{"head_dim": 64, "vocab_size": 21446, "activation": "tanh_gelu", "positions": "learned", "bias": "all", "parallel_block": false, "init_std_qkv": 0.0209, "optimizer": "soap_variant", "lr": 0.00321, "lr_mult_o": 1.48, "lr_head": 0.00729, "train_tokens": 1079000000, "steps": 4117}
Each number is 128 + 32 x the weight over its row's rms, rounded and kept within 0 to 255. Layers, rows and columns count from 0. Numbers have three digits each. The size before them is the row's rms in percent of the matrix's.

# layer 4 MLP up, 3584x896, rms 0.0582, rows 694-800, columns 64-127
092:180111161115116124200096124158097162118144083164165148177233107074126067116103148107088155134138117080141148076116108090112104075117111059146148076117145101217109110111117206109110112127088165
104:143154133142103126153082122104164130194178084151120049061133133143088155127117156132143075124142148179162190142161195118107105159047076206119177059121077147164127162194095158191122111170125135
099:138142025167132131133162075129147098144147151117076090132110133146150128165135116093143078147126168139118160093159230114129171167196151183118144149151089080099118129115103109133167093094129124
100:070116150126118142126144125130076135072151131100161048080125139112120067120105147129128068113115127139139128199123111120175070142094116146122123074152052112109143102114139114091130123123171085
105:154135077151126093163158127145166089144153143135048129176144128157143115133212099108176094159081125156101191133159081126106151113114105117064060122049103173164111150146086149173099116158095121
104:172154145129134129024136067179088110192100102151147092110105123105106109102166135173109144072095118164178092135146118186116107170145162156134186129146154122073132111098140115053129183148090101
097:135105097140111128081193170107123139132117165142128124116132122168066130119108124091086162176046147064092137155164156073174141168121124156139150105134146175161121049119116064082150175117110100
093:112110051136141193107132097114168124160176128085101093172129145113077088143124088105163185165150184150091127121180134141163084128109144147169159141071168115164118136091117198116051123142110096
094:107166180137092201204107146124099158116086129176127147075122116109206152136132088137116158095186139172157143146114139152160108124101096156084105151087155144149176129111160171137083107098148129
089:092154120102149123161192156124129165153103124126130168110089144097142170072194066060104096157076079150120162126115125195196201126149064143110117136148143117087133098093106091087141135139130097
107:132230185124097158089097114122136113172105091121150073124132179131111101165162094133105085222116156070136147182114109136156105111167107126067175135106127128120115044153108032119092162085152170
102:140123072124132150109089135063137135145167193172077130118123110184135129154137098124146126123130152058117177149141154079097073052140108115087140121129190086059102098140164110105080048144169119
099:064090034125113131123110146097150124189069106057128130187121162117105097100134109157128140167143161109138115142158145114133208144116109164100158139179137135169077149098164134147094155161161126
103:155105179116074141120113114168118141198093173092139124151129143175161129121198087146156141114109164131167086155120149062143065156129136153145127113078098107143141140120105098127079143133093152
096:125106103153161173123190101155094111122122126093170101135135150132119171120140151119167123101084204138155203115047125164090126149144116169121078200152122114121128090122095068068117134097204100
106:113144094178086131116110168169082124091139073162158146154146184156161147146161168065093186156155138172095099109120157103147107158154142089133069135097087167152136171154124099141064153089119086
096:108130145124135103104177125094159184126148081088137127095164151145126131089094163128097194164185085087193138111150062111113136093194079175074087184147122110157165136144147112123092081086155157
091:114145166087158107161176113134112187133086177098123060088106171106178052095182162138124144108155115156190145134101098166126141099060143163145145104138143050129109121131108114135147141135116130
092:108128100114166154071158141111068127173188092208157123118136086091141166170180050133130094114143168149112138129126150088168128146119056135111094122095077118140121123164173074120121101153090189
093:099118139149118062130142085159094146145147137093161123117103145170170106130086158168068131170079178081068165145148176089078114148176147143096098148102110076178171178114152071162141140105147141
093:148162133161101136140119118164133157047108075221085116135109113128129095112110159165137154111108078146100151147216073123188138103146106118153172057124129126104145144166102151080142107083095177
093:154124172083175139165168103115163126158104099105129170155046150097139130093138148112149174169071117127139090117139117119144088101184075151150169118084076145181169069141190067117171100121127159
101:133128084058147108129149119142138112110141176107171131143114153145178093113164071147139064115144148175155108131107158117150100099101144140158136117053127099087116109176162092132103079106086120
096:076061069161166153096132119084111046145074126123078122145071124112106105138078192099101135158053059171111169144105135133078166069150127149106215101208175102156088122184148127153122159148119158
091:135146146150051172094146107179161169117088094072151114141091136073079156174134145137112121117088061126149125118158141172129113122123119091115116113095169089142160158064039122119114144163128115
105:141127136121173105168140099073134180098153194157121115226145125188040164154161132141092110149186143066127130211108114069098129112088182108150135150102177117111154164145132123149152112083190143
091:169129247156125118150177102116140122100140185174110121107110138071091109164139138107134091147151151142084087058068146197128128150071122124134149089108152132147093079121096141098120133158103110
090:135089107110102087132120190167117129155162158169122135172124147131121115151139141153110141129181113146136153132030156182107111150176164139105107066058176137163166137107148141151150123173101107
100:191151094132164159117155127167149159106114159123141149109160083111149145124121138154172124154117123079110113155144075166177137174152146099151111180107119115085184114163113113125183107135219123
090:104126120078171165111148122154149094106083103116148148083139143118157154119152115140134180157093111160196118153093148180142116130137109127157123136080100078176067192189146141101112146158153079
094:162084125177191110114175077134125098141129108112084128097123169150068099125134156147112089118158080108122189101108186093111187199093132120150162091101164101099149104108143097132173091166082121
099:159110070090115063121072124133153138173083153124133097108091066101092098160176138130105127168122128098127138097064191131165079121106108116133190110198136127064083115162185141086099138127117125
097:108105143114124170106121098130134130148096069175157135084122121120157148123124109101051132140164184133164090131129161059138210147098050152198132074177125144051088103107171075154141090080132087
094:077093123165159162140139088106118138107169094091089118132175094101176097135101124210099109131153113148124055105068120105128131091152090097135139119091122178119081126157049160100206148130077101
090:068083142163145194096138075103118112070116150174091125092092128123121131101169140150154137091037150101063118059129198132113135126147109150168118136160082084146138129085176096114123166151111106
100:156086158183094141194144088154114160022099113107145127147123120019139118136091162147124137080119127148145115178105170135120083134099114180135140136123166077120171113168128060136060136111129106
098:130136129129129145096159177120130109107094170097084133145181093147112172135148167112119149190101170130103215079087133145118168089112096159135148148106096110183183145070078131130115122162073188
130:103116173132169099136071113095116147164120131113112086162112087175127178140147154080113097036105112109198143145139116165122166110115197157157163141147167144154162097134135054107116080139139128
093:118174112178185134098089132169191083109065163089103127183156121123120124114154100202103183125143134144150172143163089127110104122042130168177137080119187087173089169127070153137091104227146152
105:109154152146142194137140122176171144078142214150126120167152103152157116103124174083111163134174166109133186114090110178130066102091086089070145156115121171141112125135169119113097105093166136
105:118057158144178090126153120161074112130100133155115062068047103079102083193185071110159049148171163169142142211083080152093132165142152103137155108168153147119099076141183185114081095069123054
092:115160160116092188128114107170159101190103087120140061179149133149120128103146112156173152164120104060118118156138079116139153100181125122120098142130141172110099075140124117135163118138072078
095:169141110123192144148152081125167149097129102136153120115109097103116074116087122143087141213104074092092135058097108093132117126142134122113068081101126155115084167126099105108161162084080140
111:126167104120141110184147158080145154138136156130111133134160127056071087107154148092184121128105146126157149149184073170149083147157100118128114095123133154136152148092123164143136101148148121
097:119131191092111103110096138085120139131170195143119152162137187130157190111126071197114129036139152135076109102133126124121154135070178170112126149069096119096179133063147091108103120085147144
108:098157095107156128152099075136088124101108156087148151117044115087130091080143114159152141152154189157139183110065107143091072113123126183100144080147145138126135090077125157141078186081153130
101:115140187148143164112115139106098165153097149127076122168169109147151155113084135146156124097094115109155166160141180103116126141172124099118083166157177098154110107139102150155139120148178135
093:131090149184122109115131106221151112164118104168115173094132122161070105158151130156187100085153161123136156124160164088135098101090137121118147121193149085153102135114130108112093068173093141
095:117173195145149113170168159134147085117172142192153196110131145143172074096146137100164124126095131141089095092177163168103183164128089174122128125086134197076088144112182130127141116178118143
131:130126109145162161179114173130126156125180113180128084110164188120095109115094135146077109151115156127103183173109136138099114155122138099110071104104105109154122113100118136143086189121123157
092:131120111148099103113148117127132127118161097124114147155111122060096157163116128090125122154150103094155151144091145103106095167146139126128158132154080159129146082130115136095120098090145121
099:122080130193162059151084129181143126068090191114105097156091096161075158149132134183153111117097160095148157155062082145134095162120076082192084113131208115128157173087092147138153128176167135
103:094092119093106127132157176135183167121147155142125165201105169184096133115164121133148179094140148135123104101103117083117077116129084124211097121131151053137156208128104137142131147135149173
098:197188145119138141140164107170073186152137138065090109087069127143085100161154107104148080141108099123105100135144141087105113117137145163151141111061090078137152103129130094098162161193186171
100:140175173082150136098088072078122192072106150045100114110138185107128115090172128173134095100113113105095155112153151113165095115102157125128144155137158099082119155128059128129103155176148193
094:155066152200119136071103152148145120080111119188121139098164136169158142169158131120178070100157196121185147125108111119089129124096114095192200168169127120087121121085083155124102093123128133
115:121187173095085107123076137120119118106129118138158167111141139142121139131143094141094204119127131133202124145183118107093102113065155149095181179120158123085163145152111128153144133164137140
103:198111103118119082132110198136124135155108135148085154072114149120160134099117167135098176057099061189172130165117136147063096101109109103175069109082118106161150135138172126134148133163090090
097:127103115086154174145062103151110174154066153189122064075168125171173136076178144142141143081119147127154154177130180188109117077147073151088150107116085160136183121098133116126173138152086171
088:119045098152119124142146117122159180138124098073080087132081121186180121111154123123120139123129166173183096156151158099091128129099081167141134120100209097111133123127115118191094069146140158
100:115185115106135121149134158050109152116164198180139115146148095121110158100158122206087125131147095108149117086160169147122120130136136155120131095142102165099119105101172109140090205147122066
107:138154138091130142103132116141181119132113146178140135149120174125101169153173105153082163128119095151139158157115110132100137155121158087185091150149075138098164076150119098116127106160141077
085:193118147122101118095129089079156097063112087130157127116102144095069169139079190164090108163167085122152161136128135132163094164098096171154077146122104149103099121153144143100137089044117118
102:110109099135082092133173143164130135098068100107112165121172117117175154142165086149104167129112155129125117136136181110093143130102087215134150194197141076105065112142159145077118162097124090
102:080104092122133147135154197114082087135128164159132097098100090117107109100151136171086143091171160154084116116136179080129143156157160105148173099133182131151101171168118069085155104089171128
094:104126122153082143093097124102145143130143152111156116129154140120097132116107133165129101177126177112152145165143138128152142077128107130153092106094100153149120094098157161100141067066112166
099:099116120166144110220171123122124151127102168087097080140153166151158179071149184131139100135136115177112120142156115141124146128064114115185182159145032121118090143061178132143190124082134171
089:185126143116058124080138118119110177094169145102101103150145140144125116104230118146153131154164132132084088119194165106127158069165092159156174064141154129145074132188108096086093142179146134
097:111108139147093098121152112059076130174135165127223088131080123157142089112145161102152075121089144114153075128092135138135118073112121159143148154164182109089183125145090145159174078138114137
089:113093159183094141147131162074124092104078106092143055168082134127057087119173102085147085082177105158111128091139101143156163171132191127091109139130122063124152116097143101146151154093135089
099:120056187135127097155148122137209110086126157151113161094156139134048066175084131128099173136144171182136094159184201104164118182141084158118142102110145141132092138135083069139142107180097102
094:136115104154205056107151100100160097148116150086147123125127138163158188163157126120192097072103164084124132097131124130197175122116121150145134149131153139113055162101140112107090107145138091
094:125121163158098135069125085098085092125144155129194110122154124055153143199174111154153116163164158118138119156138134153141099145141103151184084108083195182143163091130084107064130082080120136
105:120155176145153053169127106105143137162106165115126169116101147146163147074163118125098120149121118093042093143139151124135149189093068088059102097149142125085202118102118126097089103107121123
095:146175110117112095126135121177147102134136070143168180166116176190095158193056103125106128222207119126073098136119128088131123176124137140138104147127121055096145180155126130100115137136133070
120:134094156136062185119112124108175196101140179100176149184147164095086125185125116124157150063098105142103139121119128130156112182130145099150149153093144120149152141126094158155164107125158151
102:170161151175153160162093108082128136085214184155118158106144133107147128114095149141068089089118052091070147084153124192141131115122089111122167075128117070134163164102093049102141144193146141
093:144138134170131124135153101194171168143087160107131072122127073116132148124180124096107204098116132193156100163147069148144137085085156122097073200126083107173156139112106135186087142132129198
097:120106157104133098205157145179155148154191126126110160156126138132139131133091159129123135162163115109111111113157080136120112080137183164086145177139090163137072163147153095118087159147146117
092:121146182111083154097123085158145134129132120137143131181112170160114117139116151099128110114125090091174210132133058050124171087153091113118109158125090113126120170199112078138121173158149140
088:181097130167128118124087171104098134143198125150235159104171155108145118085190122117127155129104144105141152182223181113155118086120119102170095114141131170152163121121125165111101094151079125
101:168158169176156158116108130093106124149066152119116166142089142098129148125149101148043082137129111125143132124147125124165168107115104097092117062140077123126120140139040127163122113098156097
096:168128125188141135150142192081142132161137186160125131213096185091159165061124070090133158099205122137166101132145172129159153137088109117128112134152156100103127167114138109081109135169135071
105:036134103195166098122135137135106138174098151114110129151096148096047153118105085132118131177113127112114090074113160124085136108100144162083089112127156107141178124200109110150163165158087132
089:115070179135145079107152180158160084187136127056078140096128187156170114139154155084147072119155139160194107150136095102154106176124114115177135166115170117102143139168127139149146137144120124
101:124161092166119107137139115122105059147161101129104172142167182090096150084127136129085090117148137135083125054120153063128112137105145104123127066072147081152164179111169060183147128078117159
127:124140091156182143114122122134075126118143130105195158113105123107172160121176145175087186166131118179068145168158153145162122062159137137194192110103087052105103096162103114149090169135101189
100:160137114108103163092174151136088102095134101170167044150100136124140076139167118128109082159121072092157092104108148140118067175159141076130089088075176122124093135126116170164142179153084178
099:139126127146122129132116125105111104087153065090118124161181074119132141091169149076098093180114096180161073175141122141201110128115104123076160132090121108090170075104140083115138087113074133
094:079139116158126150156144083136065118128087119141128080105120143145117107110129151162170199121068119160131093103097122076135139091106110116132205126089124103077139099090084143139113120165126141
086:147093122094091133156163118107136201073117172110128086117105120121127165128099184097150152130080091096138186144122096078126123122143073131093160137133099085088156135113114152093055138134093121
108:057142098207137077177151081123150131097131168149168088120125132136077105159121105164147089110181125120118108156172174125167125077102088108102094126126167095119174148065102132137118101164121132
087:151152121061131129126161102158176112103117166118109139130071180106101173094146143156145124078186161157093073146108081118125139162026106187129107101096181142109205179213085119123090083126122042
084:108144167107112062117086109078208217208054155162111184079100161150107151123091128116118108155127150157074129108178156085124118121158085146169121134171172149122157163143144117122175136142110199
107:095118105179101090096130153134113095101079115102119076135139068148075133101156081148125099179152122181138088155095124125159166092113093093097158088135149102091082122152133110117120137147131122
091:115133137162178153126137083100076157108153104136073118121172107144075145159160115134147079068102135119143172130113129105153222165111120128193123102135120099053126150143143079126144118099181161
106:128140133192124126152158147164170128105158112173172124146110241085105124193112151092208140121131168151110225168101097120138122125127107131132106224126131100124116092101126133165146127140180137
130:150114169101112146135123166114085126135142158095105143092143125081140132134150136175143086160123189076128048105179125128135089116131121162157144158077094120115129160114094126152132138147183139
099:176117141183099186134111123224174137124083168103145150098116123131114152118144107174099057091085151101081205130158098070144122138030048127182123062169164080096142095143117153196121096138124134
100:113141084092107083081168121113145090095154096117134143141170145148166169150188126130114166072158184181132100100125084082139138183135164169092099163116043151160142163050121160127209083122137133
095:082130150121095111110137131113161127174125078107136117112112129122103074118126144115091122122100157105179087136118157087121134140161138107115136117175143134126140156103130196159126070110134121
125:080137139068162129031118110139156147106179139152129111115126136124130161124112150077095193175191127106172157114107125150087107088117156113162119171119154159088187089124148105075149123168093147
107:135126165148072101122151134076098158157125134121123117095097097146125151093097124117049174157095107128089118141167142102160185076140146117138156169131141093084151149133108027125093105153097143
139:090109062096125115148117122139154166120136143152139205103139176167121135132133124151159162160098152151150129167194105144149130118146123108156166094089158115113179165101138131103107174122119150
095:174166122131122068196215189090110092139162199168128134127112092083140130124125135180144110111113163133155125140121179169175146099139115133112116146122139097109208139135156109143128136130149165
100:187100127143117111106107159101097091059108111094084098167142119132072112140107120102104080151129163142155164114109089144092167174189152152098082136147136170087093116124121158104113135124123190
110:120151156105163076071091086158110168103204180117129162143123064141176121072176158122116176131140127175143060132104161107157110114179105216101166181118086126163180116060075095168140109125171187
# layer 4 MLP down (transposed), 3584x896, rms 0.058, rows 694-800, columns 64-127
089:088153170154128101050117140167178154114139122110093085120124123116122181159057142130138123151187167110053097147128171170102102139173150117178102069123186198092171156100121052130147180130174118
100:072052108140191101096138165153166071124109105112097136171137141182154074125111104136206117126110121171054122131120144151092183127133184195157127164122106097093150121101147093138152142164110098
093:127141170141171098153119146133132092143062172065174144103170150121143106057079093107179159138164163144155108148181090142075126136163093078126141117195135135132143091153099163126160132145135119
107:084120131165103114149083177129147121121143095092134143157136169125148098107136155104095111077164155065111096150110078143146156180114139153122121174125126168064119059149137082164108149094150176
098:123211181107113096127173132132095119096099104142115108103100093148142195091151056093119134143127174181127090215149119100137138106130085098173148143136147111165094086128129119116126118161139175
113:138207066166156122061145086185126100147122122154186140142181095167120165016114090125165106142154122130131131095178159109108125144182130141100144123131124123082136140109115103084108085136098171
091:093184135127100140107099135040170148115097140087115159168210141105124151153139144077190081101132101093184133125161109134173095162131149161157171188178177121086100135154162144164106148173094130
097:147088164141153145146107151136077130127116084110128139139139109138152104107113100152134118127095091148119142102138143079149100130132102130194169175107147145128150145135153072146118148148105122
094:123170130118112131101126105089092148089137142116139148116085125101068127156115125156104134127059165147117119156111103118138108150155128147143156150137110164096087126171151092159187094090125112
095:118130142058115141098111164109152084078183112125143122107086141131120137160163110060130109121140099094115100106095106121174106171095136106081080076160112085123131130150055110071105066141107115
093:132165090136161118121116133148094097122132156159157088110140056121127184101112172024109099101106119121102129174169129066149138143106160121136141167105148163141165167144176119159148058118124165
095:134133164069144084096128135141116136142100086112128113136134189186137116127150085144183121158136114139108179176114194076131088096124144172094108135202074125118157128055126126153054158135100192
099:103186107122115144100173090127182126169136187118126075146102163079122200138091142115156118109143122122151164136161091098158059125152187139104129140169172208194100178075116099095151110176108131
096:132138096112176139093152162180157131060122143140120118111068128102175117100104154117056119137142122150136074180143118134134115106111097171172073151214155135167088137110146122145189141137052115
099:111179097072160173113094163111182165108168162099194069078104120151109093169114137073090124065092158105097179077111154095118101163133121108075054135156147111086120116094118147094107097066124119
094:090094142149158174134154073078124141118119149162081104133112068143147092116153156135128092100082097107169111157141106132095110105097139137175044122125187123125098134173178126139154196137134123
095:113150091144102148096101143190114112114187125121180124106158094125131193141086097116109137090091118137125078099157122147106042132165110143128055090160086102102083097110170161191072126082133122
100:134157150082209160127184096134092164124146152156087098090119088122151149131120133119157087166145112148104147113108106166083141148081123052136104179149098101129141126122147124117085128131148144
101:133123106121123158132130122141089116165169123088058137147105102095145060120086145127149108106131116151104164122115107138101185157082155113140151112141119091108108156132137081145115127059127064
092:145094090097067147125139118123120129179130179104138190168155147132138095117127088117135070100118154135132117135133111121118117121163079098180159107117170101081123157127119106105133111118110103
088:090065173146110142086111102157094134110117170090137092133207147157147137125104144140091172157134110149091160142133156109087159122119073104074134143154134153127047113099155146170177177111129180
101:144193135095114159099122111105103197117107098091155110117146124124149104117133138159149187138140160170144174126114143132062163176101071133137093102189205067147118082161150160124134096118110104
105:132157127084114121102118132088161123107120154065165144125110053105116092119160143116123140141137108143094098130132156062102111118136156123092168081141116100111126063157133135161137069152126139
091:057076151116091190144165173154157121162131094142173099116170070145131144124106069109118193087190153134125131145123092140137095130157144096155128141081092162124153118116103084104167121107159113
093:113188177164050098125141185177135159139107144132154144156104124072129115080090085086116156113059174158118096122135124146176135154168167141164158136120130119081092118076100169153064172166155111
115:116125110096123129122161132148104144046109161184101095108143160134105108166095123142068114165143144076117112160163084109121116100139117098167134138129159092102084132148155109107134140155188155
090:084147126164153149098099102100163133075094108156131174143141142155106148123133126137159167076111117111107184172152169101190126105122137131168110114127121105127106139112124124093142124160179152
087:050165141096113116113114129161127169087149109116118151127129111126128201132139154084158151058088100104137130121029132137148127085147134117121137086157074134177083147138193147120121110185115160
100:203158153144099116162134158188147180173141104172193157136034114140081162123111136084179145126126116122113092076154138146157169089152133163158135171092146130133109104172161160113121100097115108
099:068178168134100179138132069092111116124143118159092109088132170140097161160143068145101127139102090106192151084105135126170154117127179157134113119096150112146130156170137084202092156176139105
096:127131078113142110122163123105144155147119141094168109148115089110167140060115087114173124123091105134100135131055116128142148101127126132136161137136131145161086210141103124201093154120087126
092:130101106158106121161112107060140132158142114147118157132103110143152166104159179102093121079110082168099141112070130115137199123115077157074126116198159107073096118138147099162162166103053145
091:151127173104104132163176160128142150112108133154131137122089117134158127155113113098149090116137109130064165116101137123071084116176222077117126183082109201124155119134047190172086124163120096
092:117140093106122106141046182124120069087122105123146192132120154124157130191152140159137066039164165089140102174175094151145115120116145139094099107186156114103050081098190134146120122158144129
097:134066117158130153135123200138115123112112128175110144111123084174144123156116139111101151108094121123104084101155135109092152145111154128075096120139133098159144123030107122129137152094148126
095:125098157118160158202119131176106127187091159110164086132126137143133089205089200060160106119103169083088130125132121126103118090127131160164108180098130135152096182131061096172133139155126178
106:135206105101094109128127151103142111167102093160167135186123141197102180151144097124121169098133139149093131064140142140098107111108119179202102119121134112128111130067174107082109164140181168
116:131127101148099148161095120111076134160137134123155127163104117094121128144119146144129146056088210152134149152131116155142143138114165093089165119132121140166097215117122104113153092121163103
102:077126132142097140100063154106171122147127100060102094125150096107134106092138050153151130128149137139160149117160103091160071127079041139107098127135181193145082161154153143148070095089095082
104:170116125137149069153142172178110116129108091099120121133135038106103136106064136119101132077086088096143136168101135106125086128132110080123139109098097100136040131175103089147112053112162169
106:128095177083104063125190208129141103146156085100097160170124112185135168114106133107206104087085133153155138105172175123161091095104131110117135095069135113132083170120139141123142137182180163
098:133119102109102176104126186173152084158079144109134091153140121152072156098164116176141061164100153169138166129122164164175177154121174134106095097152142111135108069099076066141111131108142069
093:101099118158129097114121105139125174127107128151079133114112098209121109110101131100159091096161108111145094132073155131139166091143117150103137035176149140154071085076140113115063090157131178
095:048119165132092103150123119113125115117161134133111113114195049180146110143118126187165151138104102161119145159097136087132163126082142080098176099068133109136146098121105101156114160210170114
101:114160157138142156075174122177125141135089192131122111147122135122178139125091145119132170089137129145101134145179167148126129133120142137125198153116172139138129136120117063121124075147137165
104:133110056083082107155121084075063160130093145119091102141182168147102112141139169173145158070165101122175139133159128173130090155118124122077112064091172116153099108133118084125116160089078127
104:165116156094078100105160095141120126091155098153148146140118041159130198042116102143117076156080094105144202138197052165100135107100071135094141151152134172148069116120176144133102120098136147
097:106088091146097137137145168114144151084144148129102156084123147082077140132130151125115108109185147105157116085119113159197139134113111138108147068091099129095110163121142136092098161067166091
090:107117132102081129166106150095104113151074130124086151156149124090072134092149125152168093184176133062135111054099092057138187081144138044094094152122090084112185133145129113165084111130132131
127:112113103120106126151122156146133176113139116059154062132151138122097164158109183167121115167100161088068108133116138077178140121176168079187061087165075062122096148108129039129107112142109115
091:112089077140132110080121085100098111089104025092123125139109119143135093074105112093109139135092193138149123138119099125135125087131185146139171130168156147128103072187163121112135085102118110
100:148116138156098082158110064125159132133053177160156105145200132126086152144108145126122144131149118166111193136154081125163113097126149108132144097093108125117125127171137149120100152120129090
103:051086113131109075134159123150123171177111146062129170122145165175087161145100130127096112128125085137137114145152117133125169126141095101157107091122097128119064175123113118080097136122164092
101:114137170093123165127128153060139116068163161148173178124170108180141130159065107137170107110164082097096153171146147117153130173208145150110106149153119109104121080115127110132108105164160151
102:165143087121119149157139134103091144133176117092126163143153170115145162100142152170114126088121158075105109128059073136145206099128155084126148189150073131134144144144127086098030113138124126
098:116084130153173091103119119123150170146121119181083126115039177153148146133180169163119153101077163141180071102115134165151196131128112137186139144166117148127125132149129129121113109103114122
104:166139086209157172115104161128144040142121116171099099085124141127114158142128116104116122157091165153161095125138107171093086119162109139115121145112159149047093117087120120182120133180118162
101:107172176124153161132120131201108122147156082114117114128157141117165083124152109075111129113139159050149206124155143103138046108139103145135129141066103129165086090188141071178063098077147121
090:114116172115173071128152116158139190113185118088138114100087124115176120218090164108091151107140105124126180147082091099080177119102183146189099147117140066127098178140164114093152113076112076
096:120086147111155070095154100156141091147093124122140023100072157129155062127117133089186128147172201128168162150120168127098107128127135131105120181085077111154115152172110152138115140101172083
101:111123112059119101173170123096157079075160155217072131156083135123112095108072127128157147118083081117103147136100079127171107094186177092129167116199164139116118115107176088118093128183146067
106:134122134103094125120127081129128086106165156161163130104052110153078142146076117126089097115071069093170108109153115132148124114126089173119145134173089077072102128117158084090150094103104155
093:110095157135203131151032183044162081130182157162084113135097140154120154112081121177096154109086093169136158125093120147130064153080144128162139103125116116103148148074086136140112164134105180
112:111098179142118109171150142136107111147105129075117144175180140165149141135158122155166063121131051127179158104144105170128149116128171181092145174121159152114109074130118167093110134147132143
101:094120142113091137124165143109130154145123161089110054123157081087100057143154071075099195184057137093130087132170115089109113115137130104105086107060095184127158187152121120126131153151118121
097:115120077145121118147179154130175107135085165080173079114105138179150118136107096126074122164126187129079146091172124104176098089083120090119156108117078103121172125153112126113134114098078114
094:112148132148100098047132130140195186127110145182153141101121103180066119178092126148094176145099087085114113106122139169134089124112129150127137204092177153126089076161206124136120091124065141
097:138143231189109143172130132142128101111155101130116150085158093120064173145099097115103147162112114145130121126103141137111119151180159098089084154098110130136170144121099114166161145171119181
100:110178127201129096069108114131111130120113134163179122140160156095184104103131134191119173144150133116147106121136169118100106101176082139074126088088141127165078131153071114037141091153169078
105:142113124123141097117157133132065088137120142152080142044113156104103152127133063145141090139086135099103107146184116132145117098187124180164118110078174125137096144142132133112126070088104077
097:083138079106148103067057144093106124141141135124143143117136118090103130125132202132092128099059129157118116117109158099089160095128121163153088084163125112105127137178131123081131126129173122
102:185149137078156151079117171152086153143061148219126132124096169125098113061116102098149145150152135144119103106150188129201206148102085140122133100108152184106120119141115136121164176180080140
105:170143156174194099070174056108105096170198161125155131102144146134132164143114114174100130132096056156168139197123145114143147125098141118127139117159151117073093157122144121106149157143101158
104:144122098068127133149097122127118123099157082131130087134073163107110146115096126132171128148047164140154105106122195125187113108132095115068087061175084134081089120106135127107133114087125167
104:152124147153069123113139183114210153159140129100145133099140176189113146131106110139107115076103126103092140109089180077100191142129068125153118124117091147130083110117189070107067100189128110
100:162155104100124149106138135133124111087141144133170059062156125124114137139106105089111137195125130101117140088110115147098146130162107109093112140137170104138090159098081131143146123144116115
094:173119131143080129113181154123111123135121083138133178189130103179162212108113118087240140106132157079095145155120104138154155135080137112137143126092152179102046164121062115142080114106116098
090:126104104175147105117133129129112098076116082166111169113127138086080118134102138122099111183124091106131124120142162135157192106154080111102187094105136143098074100124071130133134158109152076
096:130150091096143151145063105105166120164120150110140044113146105163134104125107113143087093146101107074089144092128126105089126090147163071072165120116130119161129118157111107136089144160152145
100:041111131125117126070144220111182137104070164123067112167122191169079158126120126075191121179152102097108155136148149069134078155141164191095140067127103087105151162123075155094123148134196093
096:136151210151154100095132091108117138136117150158160163156066072136119156124159110103119090136107100158125099126100163091139163133078107161114156147144105162117167147117128145171112140136127132
096:132137083051150149102088134131134169109086157095105080181068176113140157144143138099151156145155080140149132110151086141138128103105201152213176166129167106109116133114180140089159091141122158
094:116113143142124146121097110095131151091103157099124193129137098156096135133077215120128105195074109105109129107077122126062088143109161109127096119170071130142152066156148110121080112091126118
101:136134104083143155148049097104118128158119136171105151182167089137132113100096084132034083112137164159122122149170068050161106167096113093138118118102125098139122089143147126077144211130102139
097:165185125128163115165112131158116103080185109126081155126108116113127141127112073098110102149118142141106175139129106077128112156098156123118164117142112181126141149127150181145089136084141157
108:079110122121096112076102124156116064167151133111103117085132139176124108124061133188096110106176167137088150049184125099134135089102071162163098057123046119206106131179111109089199118116118073
113:118086129122133117073136140189144107152096090089108120123076098149130103154139112081166148151117125153163114153069145202131153140076075109125145155121122101072116139134135156163153163164106183
100:107114117150163162172084087141162147104117136164118162117073164143195150107107155158121124077180090098115104161106138122063120075093124108115171166088124156129131156172081109135176151112154104
110:060115169156143127103079166129122119141075136135103126146166123135138179128138154065119181136122091173166116125169132140142119092206156127111144123109164121204167143106069113153138097129127135
098:226114148120099126097104144091092090145086059130138131167121142122158076142125167141210158119076182125065118162214162106091070147126175160094105189204149136150132090158127110124112113048152130
095:158145134109145102064150136156137021150122152151161175070135188143093151113157125137132128123124056102107101161100171116169075094138160166168158107140136090164112134183175149146197118131099072
110:169193109134113131141125137118170181096146107078115142179136173104160166155135132125132062161125158130204145099171158134138121114131137126111111148108112126127151143102166206112125111138088101
113:159071139051198148130059100158168151086158122163136100166112165137161078120136174121138151030167110122166099143119122140070176112089100125093094148138209075069144094094088151181094108103149087
101:078112194107134114142148109142173132146153132158082129095125093107148104107121189099097153124091101175134122078128143139088082095097128118201114138125142113080134122125139100124098151135091139
109:094171135123116140189128093184083127126107177107074120108099145182139144155106197113117111143104139068101143096178119145132133128143165166140109117159113118115106198146149175149120193130153149
100:088169050149108129164136172153090066109143127152101076120183192144160105102171128167151139142141152054124092141103049157183167182096052113106109113151141155052111130139096102116132125091162142
116:079144142115146131165141140141103118132162160151127157072169085053113105090125086122170109122165122133105119120090124116100118090142084080110103121180104158136000104088124126138057126138143108
135:155085167095106156140173126151083139134112108121123144107104147147157153115107188139104081143161096115110103093122101145080118162108099162167204127097122176131081119075094139180178144118115134
102:144115108118132086131154074144109083170138077106097109154136101070116113167105138120133054150106102100158065129080118109097151183165139117118117179131135109162144087102135192165094109152086109
104:154115130115106080148169136223158121146179162124118121106150170078141133115167123110103134122197178098120093118138150152100132092090147155130091124042185068122152091138118165114153152126123124
093:156138089107072142112072164127122164143100103138115166129175122081172101097150137130151182091118208183122067156152105103101180110114133151141097172162131148141100118149167122080126107176177125
113:107139149107086081107146130098102168098068159161126129157074102069112121103106085135115165102113165107169108125166132138082116114125153068122113086138108175102068149125154124138134140123151133
107:144166131117113088097147141156184089196131138148133092109119112097165181152167110173075083082180087196122115133120143185186161170122072130139088101096145086051086117181109146072155159098144100
107:071093144196182086152081126114120094116092116112130112110197125129145108083109123158131125118078169110116057122140165115119145108120130114158151104130166117113089129079118164150144093147177134
090:167151108102127138106113156136109144071127130111156133156085150111142099136146081080180105126091094097122132095151081131106145133083140166122156123170114134157215126117113172102113176129096128
097:155181124092145120027185127060194101106116126124131138133118118160142183164160175131099153158149096084149163146162054069129100114151115118098137129124120090111107119107126072156162163152157090
109:117116104123131057046164153077130129104160158102163095087071172164150159158104108131162132112137153142097144118104133171136141168122134117160133130104127135125091098082150156133131109087112029